Part of a small language model's weights.
Size: 15 layers, width 256, MLP 1024 ReLU, vocabulary 1237.
Each number is 200 + 30 x the weight over its row's rms, rounded and kept within 0 to 999. Layers, rows and columns count from 0. The size before them is the row's rms in percent of the matrix's.

# layer 4 MLP up, 1024x256, rms 0.0937, rows 891-896, columns 0-127
098,211,194,243,218,216,206,219,182,206,222,211,233,177,212,153,222,212,214,166,221,202,171,221,238,180,187,231,218,199,203,193,206,155,258,190,227,204,168,205,194,242,207,210,178,183,232,138,180,224,213,224,180,215,196,170,186,196,188,170,167,199,159,255,203,163,244,208,239,165,173,176,205,250,281,143,139,178,238,179,170,207,185,190,170,182,191,216,199,161,153,197,176,247,232,194,195,215,215,160,198,245,213,175,145,201,184,263,199,188,160,228,213,213,207,140,214,236,207,175,212,176,196,220,230,204,265,196,208
101,210,205,190,172,242,255,168,241,184,216,241,225,260,178,181,225,176,244,196,218,170,206,118,195,215,177,199,254,176,210,154,204,126,183,187,194,220,188,219,190,227,262,224,246,186,210,205,191,247,205,152,168,212,190,179,198,193,244,237,150,247,187,183,184,148,186,180,181,246,231,186,247,197,176,239,218,241,158,242,209,183,208,183,131,214,217,177,216,216,180,196,216,178,189,206,199,195,220,195,184,226,168,166,184,255,218,219,211,230,257,243,228,241,165,177,181,185,167,204,202,204,241,228,187,192,176,208,218
101,226,174,190,158,165,210,214,182,201,250,248,220,210,220,180,206,272,191,215,218,236,228,173,123,275,213,180,232,196,184,167,195,146,231,114,212,245,233,214,227,208,236,260,193,259,252,164,194,192,217,167,206,153,205,173,237,210,187,213,199,265,233,206,198,167,234,203,247,186,197,202,224,160,207,212,179,174,222,214,189,230,138,174,188,181,206,191,238,250,180,188,208,201,180,258,175,143,210,239,203,203,217,202,232,210,206,172,173,254,241,192,235,192,155,234,226,217,183,192,228,204,228,214,204,167,164,187,192
102,228,205,203,155,150,209,229,213,261,248,168,224,198,164,230,206,218,242,196,207,205,228,234,168,160,135,206,238,172,260,177,243,148,187,157,206,184,161,192,159,246,220,184,209,173,240,167,163,256,211,172,206,194,133,209,133,192,256,212,190,236,191,164,208,182,151,199,230,226,212,201,211,198,223,175,228,152,192,191,238,218,133,240,181,172,192,193,250,157,186,199,214,206,168,251,161,254,161,208,243,206,212,196,197,160,177,203,172,222,203,240,192,193,193,121,175,161,208,205,234,191,143,202,204,215,226,184,230
091,193,188,145,174,228,178,190,149,248,229,224,209,206,200,193,166,208,135,222,222,168,142,187,200,193,192,165,223,282,201,225,281,189,200,170,192,228,160,231,147,241,191,218,188,176,170,206,207,233,195,185,231,198,216,162,161,155,185,237,230,179,227,218,214,150,240,211,174,241,201,202,148,225,220,247,216,151,156,219,201,185,215,225,215,210,171,144,194,165,233,172,210,143,208,196,205,219,189,218,208,175,244,210,223,210,196,230,208,209,184,157,204,214,177,253,202,126,186,187,236,127,227,236,198,172,223,191,251
104,215,189,173,237,217,183,224,122,188,203,234,166,166,206,129,242,182,205,254,218,215,186,152,219,159,176,169,222,198,199,194,197,133,196,245,206,197,163,208,205,125,202,214,226,198,221,217,224,200,210,197,164,207,221,200,185,190,179,194,181,219,189,250,184,184,238,190,188,185,202,151,192,182,194,195,232,260,253,181,160,214,219,173,160,210,208,187,207,181,171,205,138,196,222,149,199,189,149,217,191,210,185,166,167,216,234,170,193,221,217,225,208,158,157,173,229,196,193,233,198,212,162,210,182,150,186,197,215
# layer 4 MLP down (transposed), 1024x256, rms 0.0827, rows 891-895, columns 0-127
106,205,260,244,239,179,176,210,253,161,199,139,196,109,241,197,180,185,156,195,161,200,170,161,221,199,243,250,231,195,212,212,237,185,197,248,231,196,242,194,210,242,234,186,190,205,227,169,198,181,234,230,192,197,154,219,198,198,215,181,221,173,237,196,236,175,183,221,208,168,216,190,185,219,201,195,228,194,164,213,244,169,224,214,192,179,220,199,183,219,233,182,163,211,197,215,212,237,250,167,206,203,150,203,171,224,234,211,236,215,156,225,199,217,164,151,240,193,229,201,159,172,205,172,177,207,232,220,168
100,202,168,212,181,222,133,225,233,189,190,184,190,164,210,207,256,191,239,163,212,203,184,241,260,178,220,187,226,207,171,166,223,174,238,229,202,206,200,204,223,178,233,162,253,171,256,195,187,220,199,204,234,172,196,166,184,191,228,225,246,255,176,216,207,201,187,219,248,201,209,202,214,212,227,179,177,197,247,184,152,205,204,168,232,172,186,137,150,227,170,196,146,230,247,216,130,236,205,195,235,211,214,227,206,206,249,174,230,193,207,188,185,235,250,178,232,240,140,138,208,157,177,128,182,232,190,183,216
099,217,198,207,105,231,173,235,185,242,192,249,257,168,159,236,197,197,184,206,229,136,214,190,177,188,181,204,189,209,180,205,204,169,199,272,156,214,190,230,189,206,215,153,190,214,189,221,198,214,180,181,161,216,209,231,216,178,280,204,196,187,179,158,204,174,200,163,174,196,271,166,201,206,163,226,176,190,197,185,249,162,212,207,246,228,198,176,201,215,164,220,254,176,198,178,210,187,221,242,129,242,213,200,215,191,167,200,161,214,145,215,270,179,268,169,236,199,182,161,119,215,152,185,210,203,235,206,229
099,156,256,194,250,179,188,158,143,203,188,216,155,189,132,229,138,121,242,159,195,182,167,128,214,190,165,211,152,300,208,193,237,138,159,209,167,216,235,187,183,214,224,178,165,215,164,179,251,181,197,225,151,193,201,193,204,219,176,209,205,159,209,214,221,188,227,229,156,183,185,194,175,203,178,166,189,243,185,232,217,180,198,201,170,230,237,222,206,186,209,242,189,168,222,172,218,249,215,176,145,167,223,185,172,203,190,158,174,219,166,154,267,227,232,249,165,178,164,242,203,220,246,247,179,209,195,224,167
089,212,172,216,221,177,201,186,191,220,179,211,179,197,152,198,205,184,202,162,202,222,171,218,211,224,236,192,185,114,221,181,158,211,225,171,253,155,195,246,246,222,201,186,188,242,215,201,129,175,215,202,176,134,194,192,193,187,254,187,175,169,190,126,210,188,182,226,189,166,211,169,212,210,199,159,152,225,177,202,222,175,210,209,176,232,250,203,212,197,162,191,185,212,163,223,199,201,182,121,212,210,185,183,191,229,179,201,171,175,214,239,156,152,225,196,228,219,212,217,95,217,279,175,158,215,165,219,153